config.yaml
n_layer: 12
d_model: 256
n_head: 4
n_kv_head: 4
head_dim: 64
d_mlp: 1024
vocab_size: 2563
activation: "relu"
norm: "layernorm"
norm_place: "pre"
norm_eps: 1e-05
positions: "learned"
qk_norm: true
attn_scale: 0.125
bias: "all"
tie_embeddings: true
parallel_block: false
init: "normal"
init_std_qkv: 0.0352
init_std_o: 0.00718
init_std_up: 0.0352
init_std_down: 0.00718
optimizer: "soap_variant"
lr: 0.00315
lr_mult_qkv: 0.5
lr_mult_up: 0.844
beta1: 0.95
beta2: 0.95
lr_head: 0.0102
grad_clip: 1.0
warmup_steps: 134
schedule: "wsd"
decay_fraction: 0.576
decay_shape: "sqrt"
final_lr_fraction: 0.0
batch_tokens: 131072
seq_len: 128
doc_mask: true
train_tokens: 738900000
steps: 5638
dataset: "wikipedia_en"
Each number is 500 + 50 x the weight over its row's rms, rounded and kept within 0 to 999. Layers, rows and columns count from 0. Numbers have three digits each. The size before them is the row's rms in percent of the matrix's.

# down: layer 9 MLP down (transposed), 1024x256, rms 0.119, rows 88-100, columns 0-255
# up: layer 9 MLP up, 1024x256, rms 0.111, rows 89-100, columns 0-255
down88 106:491536524415548479534611494370496416513601455470525539571499462496420562593539428614485591582474483396515473486539460525428484574556455480452505413465522554431516480480583455497545539571516504436466497496541463577460453527548520456469540568499453441450448497439576463427545487525508487511539474425490522468479409480535536534551545446509495454515476542413503424418463426493490501574527501578486487492515570524500401533396462536491487519609553447480455442425434403546460503510486566427578510486457543446528531436511482517553430448412506460545410454561574467437546460539486527576531526504517586483449503528550532533530389496476398528404533550471515536517468422533376520417515460478485463522529537540516380485466523481549483498542413491482467523498574496503531515574529550
up89 105:463501536487546507524528604542505420485445538564512484518506599545468520371507551563516518580534501511517493540514521538494500418517477505405520555437430514610478531474430390480561530620527518446549446433466498518487470510518499388478516477450435476523478550508438487490618451524518517424521522565476547497537454545504543401474491496491452450529454477419414462463480505572449497613511537403402515486567510580465459497578463505506477557518453482550518438550474536518456559486564420536436407440418544492484366624510430423543554463544591418413443488514455580472498449546530528625463533495472452525521441484554482461520503523514456423453512486532552449539469518493506549516519523434533496573455520465533469594423502583481385455441477518537500592494508560471452518570456541
down89 102:425469474515481492500439481403526537509574432440622490536543477477525517459489549478485568503492523477481550551425488599523477606592469480500556499445485576497541472558394439442524463530597446462484466512469515451496520549554531502485436496509537413487538475417463458555566445517488480502531473480478522466400441353518466450429511474503412463504445500489576469553544532447570462485549485599522512528486527486458430398503574538571524497416477457529449452483433473562485480534497507445524509540547520584470440510542380428520529490453523553539528585568541522477461486490567481520467544478470445497547507531411618513430571492407485480473457594425512552481458437517556468517564486593555568465449422462465375477562501593482510524508429461448510507623455614452495569548568459
up90 100:551496491524571524462462557515556540470520458430480459501495453528498475509469534543519426559564451428584470502491600474475472509479509475391582556536511608558456524504509513558612464494554503552444496533499547384495499487521552622523588505498455492533420553509434459468578492516517565528499405508466469430531458490523558454483574488435422454575474504539461519458480431498444584509423510477516389502473413495507520425466529472620559542422435452382571469573550495507466444603601481461630445414447523508473515443522533468514580507475523508419465419505512515488480517509521486480500523452500495494433520519528506631427558399452513468465602454521452544489492386509486436423495486416581516490439563491475445456578492525539552435506556562460512482482498543590522526407476509
down90 103:565505490461482484538565532496480598537508522475484527507442434575536489531486515436527614509474459525529463483403537526514502586476529543483522484467522478554473406482611410457541598405544466474426495428505470545443482463516562521539504581510524438578467428547574517500559437542497456551579478488484357624549488523539528476432655484448528489424467566515493501467489511526461431532537463440472519605434501452521471561522637567485558528593453570536588504456452501503510607587533482495475545448533545433540549457543451383564465514421452541574493517531519526532472489472499571557482559452526504476445466462564377468503389500418427517517460498389480399497458546540425477476498506564458481481501532473542472530499489489493534532488426493502507452498526537541540599429500514
up91 104:500459447551472540460462415451473541484551484467498540564499504500492541499547542563463570488478562491440469488564488491515472576536540453480525538482583457458449491425519517429522422460438443494554575542497466496493498451627550496567409467510651498577500532475454522552524532444545511405403454530414508510573510538425439501585593582544437471436480397515413521501493515500561594544520491493504500503530530515491519362501479491398432517435563414497511515520521541520587582519515421433494508361503524426550561565538483457510489482586478483565535538434400490531418524510484474534474616535384486558438528541524460491531534534540429503464454568473440523459533581493501565506551465485575500565491605498513575537465494540407500561427470430460516440468431508496552564467536490
down91 100:468450494555512411447494569481597457600557555496536435472531476587545407444472530469471521537465456494481449535491453511420495584471475471522401536508440408489499495537487422518574420417449454518505489435583535487469529560402472508700490465477424425506419615526565459459507593547468470520457536376517457599550494446488440497560527518563532464454558458456460501519491510406474518455488500461501471486550459471466525490561572512405460546532556551471526523545580482490453567587498582515489439520394508458602539426555540431537437471469464508520486579441522536480512492528433492483477576520534573444518551473513477431493511522452532509548468498455470512483473538524553462446464406539478547520376516546461438447385415550541504476560538526500424457497461485466519448535510442
up92 097:481589388504534596585609468565525564523491603443478499401488470500488433442504482566537447486515525483497457421519466463479521480600560504513476477490491524455511482459430518585576472508524497497519578571505438459576567399513449447483493469490557589484410506563555553520507454491589467473585539524561463511482474515415553620452498475492436498508501443541370574588502448494509485521556599590433516527526460422486492515419479500453492435459491492461504543495474482501450511506477493568508456432572570585527515529515550472465448604553542573475516460515460447540464488429536445508490443501455413429478530535494508561561464551492519634642464401447467462429511587500422436410541529472503545469522548479521513430533469483451484529407483483541409514490507465456513511451504397
down92 094:408481528682435466521528466512515521517539600466453431553493472466464477512503514492457459547511566452466563502504445550461406411427442529512630515597463430580545537458518555519559495545555519492463452475564465450546456420456577516503560516478558525400546481481644497494450511471493530525497489502450431529529542635437456601470484485525485553356532485544457454570485494504535507505498445524607492453529480528460478462464424447574557445486463475489499484491453481393500530556450557543621481571480573536485518558521500497442489522406514468543499450550550540544464520560519390582532427521529518501462505528543543527531529445577489521537549411436463484472567421503568528530602512521501462431523586458446556526544506501570445539495561521482485536559416464485515431474509572
up93 100:455545547436532592472513540459506472503547589544447446527523478620551455476544566469578487492520494499502551461473516451482443491429486422440488516460435489502445524521572568552514533524498526457519568382507515517452513467499560523531517591571545573525459423517439521501488498533470473474479463454512465594531506580452439416479466572513497456536463525581505517501487431476468503550515568491551585462461532475516493518474490516434473562494521494482564465494566599495465425501514527583456516490475469515509545512416581501429396382388507429431506459555420510428563486515500542550388567508508410525394504531575474428500426570481499467448529501509476504523577543521419472576522511445545493507518361418502526507612513481470442696527481633591545478437561469485524508489469455
down93 099:560496484572487458597506553467533377531459591533494590481488486446469536537520439587513508475546452492509483607461568485543492531509557471589526502501560428502586533539393547449431444476487458469515482498602484505531429429403488436479506480569536511512545418394451468513567546552520476535456514503555480438496508522338597475574485544447485471571451434496451432404531466420569465486434449534521476500458478512473428480507420457567480465526532497580524480479432576543423486549453489502562510479409503440538477547516487483522536464506439504491452538517455503473487492412543452517538480476447538360591532568539521538455415440431481521531430531433445512501473458536459365564485552518488560540563524450512513513540391493486536569450525532601447498514464495599440523480438418
up94 096:430501544407355495454489522551551486458488535611537466581403473501486469469483527533493596459494519537421470448496545535496575525458424469487468463411600528480581517502473509497488548457535464488581569372542605477488358569444404388513516506489570498416554479525489578427458486546481494445490522458544541565397551661440534483453513458430535466531512498525465454506504534523493449516513449526503583529530469510558436478476438522525486486427485512520444516483528490468530564548543481526447468474405575537573496483465543546491481534490592489577606505541541446566465547495488473525549422538553451546452551486445451596518531413423556447546480497515535530550481577503487473465486398489427507513489428544504458487563573482427553440454552462475528489576572456536490418445460523
down94 098:525438564484576540463450473509523542557517524484524468579585596462472505460586560454528468531508577594399504440571514413492603471486464553397528485473423508514582393580589493578510516518502424550552475454513512538493463518515506425403446486462467492533508484510529490448544581533515499490512591439487511467488492527464477513510502572455473529480548394512527437583488526424516529365505489580479449415621543501415517521597363489581525451485447478485435584472567481528541472503548412469540427511535521508587487457482566563577460523497455390453562515530544581554467481493522505524589541500493521560461488484591500546509438508491510472505528493502475494445446491455487529511519556530572583565508589463565567500485432383528428506431581546483534459504570475597509509491480458
up95 097:509482528423456484527543556515573497466469485436501485548512545537430490426503493538543474564516515550563498454423515483517531465486469475524563510446504462510531470536544497528538446415408434465380510430528573494545567487563436565554617425505453500513527524428406504463494462506497490463508458478551521469471541489491513538410416536489470518535530436558464495526534500555525439491581498586554539513530480512477496551469430547423561420493405589474435420478517401571495490512516456565502591415509407544483487533540477581552536526515562554458582446550597553581474555562541589527498520538435421490424333586527406487429415471456529535477584479424496495476603509432450526478470424524475528421452552562491543459463461506409395481484526399486540519526484562531522480552473583
down95 106:422529539564467521583487545484456544429523519462540431573480528377448441481479439467466546500577426454404458619523482536424486546545548476506469505567424507473513489530513464587446409498443439465396517486410614379486483558506458428586514500474498489535574504514470447580530513541481565503542509530415581453437497565429564490496379448503486478499555545448472393566562476504514518472472502498582506386543483496502587495446460482466531481496520473488479454500569490537413513558445479450542457429560417483460484585498567455564560507572521495424553557468482490545475523504458590623505474517416540421441402574507466542558502577497541558510499511486479534450478520498461499454580561555503518504577600513537504473521502457535443543459507491420573537545435497490537484487413427
up96 094:537542404502506498478475504520528505603396440453555519539539510555390527502532452529431488454535587511515545591444519579483413384539545440489539543457477457483463522491416581432503418539478502530526443505532493501465437549448530606533557407496406466514446507479464545527434471490520445451487450461501441489467528544541488514463466486566550487500489497447421543559534536451514474599585497590517446522468499439506490609591540546500407414582486477537499458531527572483521470630470458555443521518475474492486503609612450502495433454580454530510487459545509527506545504485512486578482553553524552539476490410502494506505521429551494462492573531624503410540489526515529547481423481526434474457408463514457501571629468493539393586572465589504522475615566482449527454520577489
down96 096:425484501436527500620466542495492486592535366475455496523586465634521447573488444605472473398556504421497437429452565523499531488462542429547463563513411491495453495518514515516405437464569523528539510505494517542464438439478464485674524435466481567462479477458449455439472522458504445523576540534491502494457486476451417491453477508620498498544547492554508466461483541524590416484485488463409462492506457510474572542500459438576529416399511522452491505436478506550500502537476428551499489492232498464536541508509621467501504504558428450453502474525425497532512533524475473512437508542440531561473535484539548444507482524428544476505555499442512453492470503556511436584574515410518577471446557501471472491505499455550502494466439473452533393568508510497474515517509535
up97 088:531520442547519507633517481455430446414549549444440527450476494467447477508573547574519430524539518432439565579445512513479430513450421534480431471496458502490471530559517446527493455463587501460510486541545550507522467491544512456482480539512620563519478481574480543480484448435518408492541509508425494478508509467560549529401488562542529438383526474526543576554377435553500490502487438529431453516480530508494413493385493495506561475549557503492545472521487575530501469488405468514411467562491483506493497453529445470385587464500557574512610559454511436418422514421413475566550481503433553385563531568519525495496559520550496436528461434488509442530551472546567522603452574550505461403440529479471484492509512583501447427584531577514459593504635420499553496514567493
down97 084:475613484517481470558437493585562467471492476441512512582457501519504552493540528460531607492538507583478477517471551457485554548584550415551541502516469524481547476490554523457525564463554475512387506524555435545514505515560502430729597454534426552493450507509470396543496460484451572469436557530485486489449462534442565478518551461482571489515512590417555468428517531458522429443467580440454567471529471515595535469561439498406476549490433524454456564453551547483573441506482527556489440534475445476468488485489503515471461549548439466524437454536572547483589513452537518394537503577507653463478479500509390529560429474538566486522609527588432534563529532469566473440572484524448472482370471537509498488544533532483546543442514478489546534514456491530558489454445564
up98 095:513503499537448479539492461436451520518530467540518559495464470567542494522442479523559490550507563438439460489605428548476579449420476456518560529579473509613478519537476521526530458488500409423544515613446466573514322466524465439616357519556657467554528525531433528481465450511582541445410512556450501528436491435486413434557541479424464514590449487503468555520497515485452501410478567610561511415488409486489501488470497496569451537522586556537485460496594448441452458498539573373463509505523484437522490515488518532493521556475515480536537438455480505501531596513487536580520571472442548424541467467575519423447528464539425534489498507497454524438515452554497481555485489497495403453495546477449489491510576479427532488512490459492418461541488493410413576488479583
down98 087:554533495516431483584503485507556472522542508459524525491448496443479518549473481512511554535450474547520423519456492520460509468530483461457524567495514432454434497501454518541469434434486557485574419519555494497540558480465453470950504499488512586546479510438513436520475496545513552478480484497508529485481598493547471462551596450489514515520484512524508515461470512461524509524494467491551504471535494430506508534568484532576490483531529497473599469459542471444430532534505502494549454429449490411518501460461531478456505479519482547446516444566479523500514530488502544480514608469460712530521492487510465491524539467480480514500486498484530467470474457501491461436499468513516523442313510516535475466517524545561506521527557433550459499558549458507490561493450506
up99 098:569454554525471414424484537528595457476501575532472541522505399432493516557489503392531566487489519504528428528465527454599433488448527541554538446543565471520456532466527540577492493480521498567491516500517567410441456581503455584456492510470496508497554541509493507470457448556495540514531383545472492562533516449489546553537450498578546490538517473496512540494477499492450423504423481510514498475462462548491485501483569513511535443507441520528512494513469582533404442391499636612503476528439601455398514534508528582518439486423604478513454501544523551463589474531405511547501491471476484476625413506483371536489491529480397511524557471526443438442391478600476484435371513577489527539401460451457628485464529518464459582555450444463472614528471485540503482435433524
down99 099:456480479458483561497551471512430545531475453387542490459398488372433524477523488515507470494524568479500597506439501456484440552508424502447606578559530539457493562462528517494506527423483482409510454502508491477489548492505560513701512543483510490460521543469513511517473597542482542437537439489465539425544472507437493442427511585495499534536524502461535482475516529452448537495387550535506446516434555526584599550482491538459431471552479586473526442589552558545556529477478555526494473519480359480548440559538538531479535441392499509567432529460497457554595498545524556472477426524502561477494532571429497628495481508421469521532519468496459501525521525494572501463397411520470519523316512500523431552378489476526530526520451449617574513466545487475511482516428455
up100 093:575463485577348530541512489494552534493469502485456576549548459479497484493426496533498506474497499426503584466509437436412575462451423503540554540414473474533477566515487514563492492493557479502534462589492472515446535547539544561506543427485452597428516437422515557506432431475600499536548596386481475501396530504374518359547470523451402436471567497438506562400573491563508559497505628486453459659544497560480512520451522495474578438565470501462593480489551545525509503517631496495522522527487450575506492475565501444453513484538456476482492436429474448552450518483507389419458511576404529438410560503438469561480530518573465523442456526500487450507547466521387482517578496540517503512505545531510560552516450489502508503554515573459466528533500433531479534530489520
down100 094:481452474501449603496507552425485439481411549404472450498522489525433480532499434538507548541353568433430366491581521647550483525413577489425442458606500523488447465457439472488513477529570412494463454574504437525518507448473488567501585469503504528546461459537548468410534482518504539466514486502587540482454476484545554456516496530461467534557472465502521443509397428530474392512537469476591399544522497576466464479471472540530468516501509505447433539455482605500427532564499544502609537487533505572398612444481576502601544413498549560474424455470448423518486515555459569494548481477567449549449491477510497435581494471571520447475415527502487581527537504517501517492528469556515487497605508450561470532483426549511486479488480548463494561569463560619421527454475481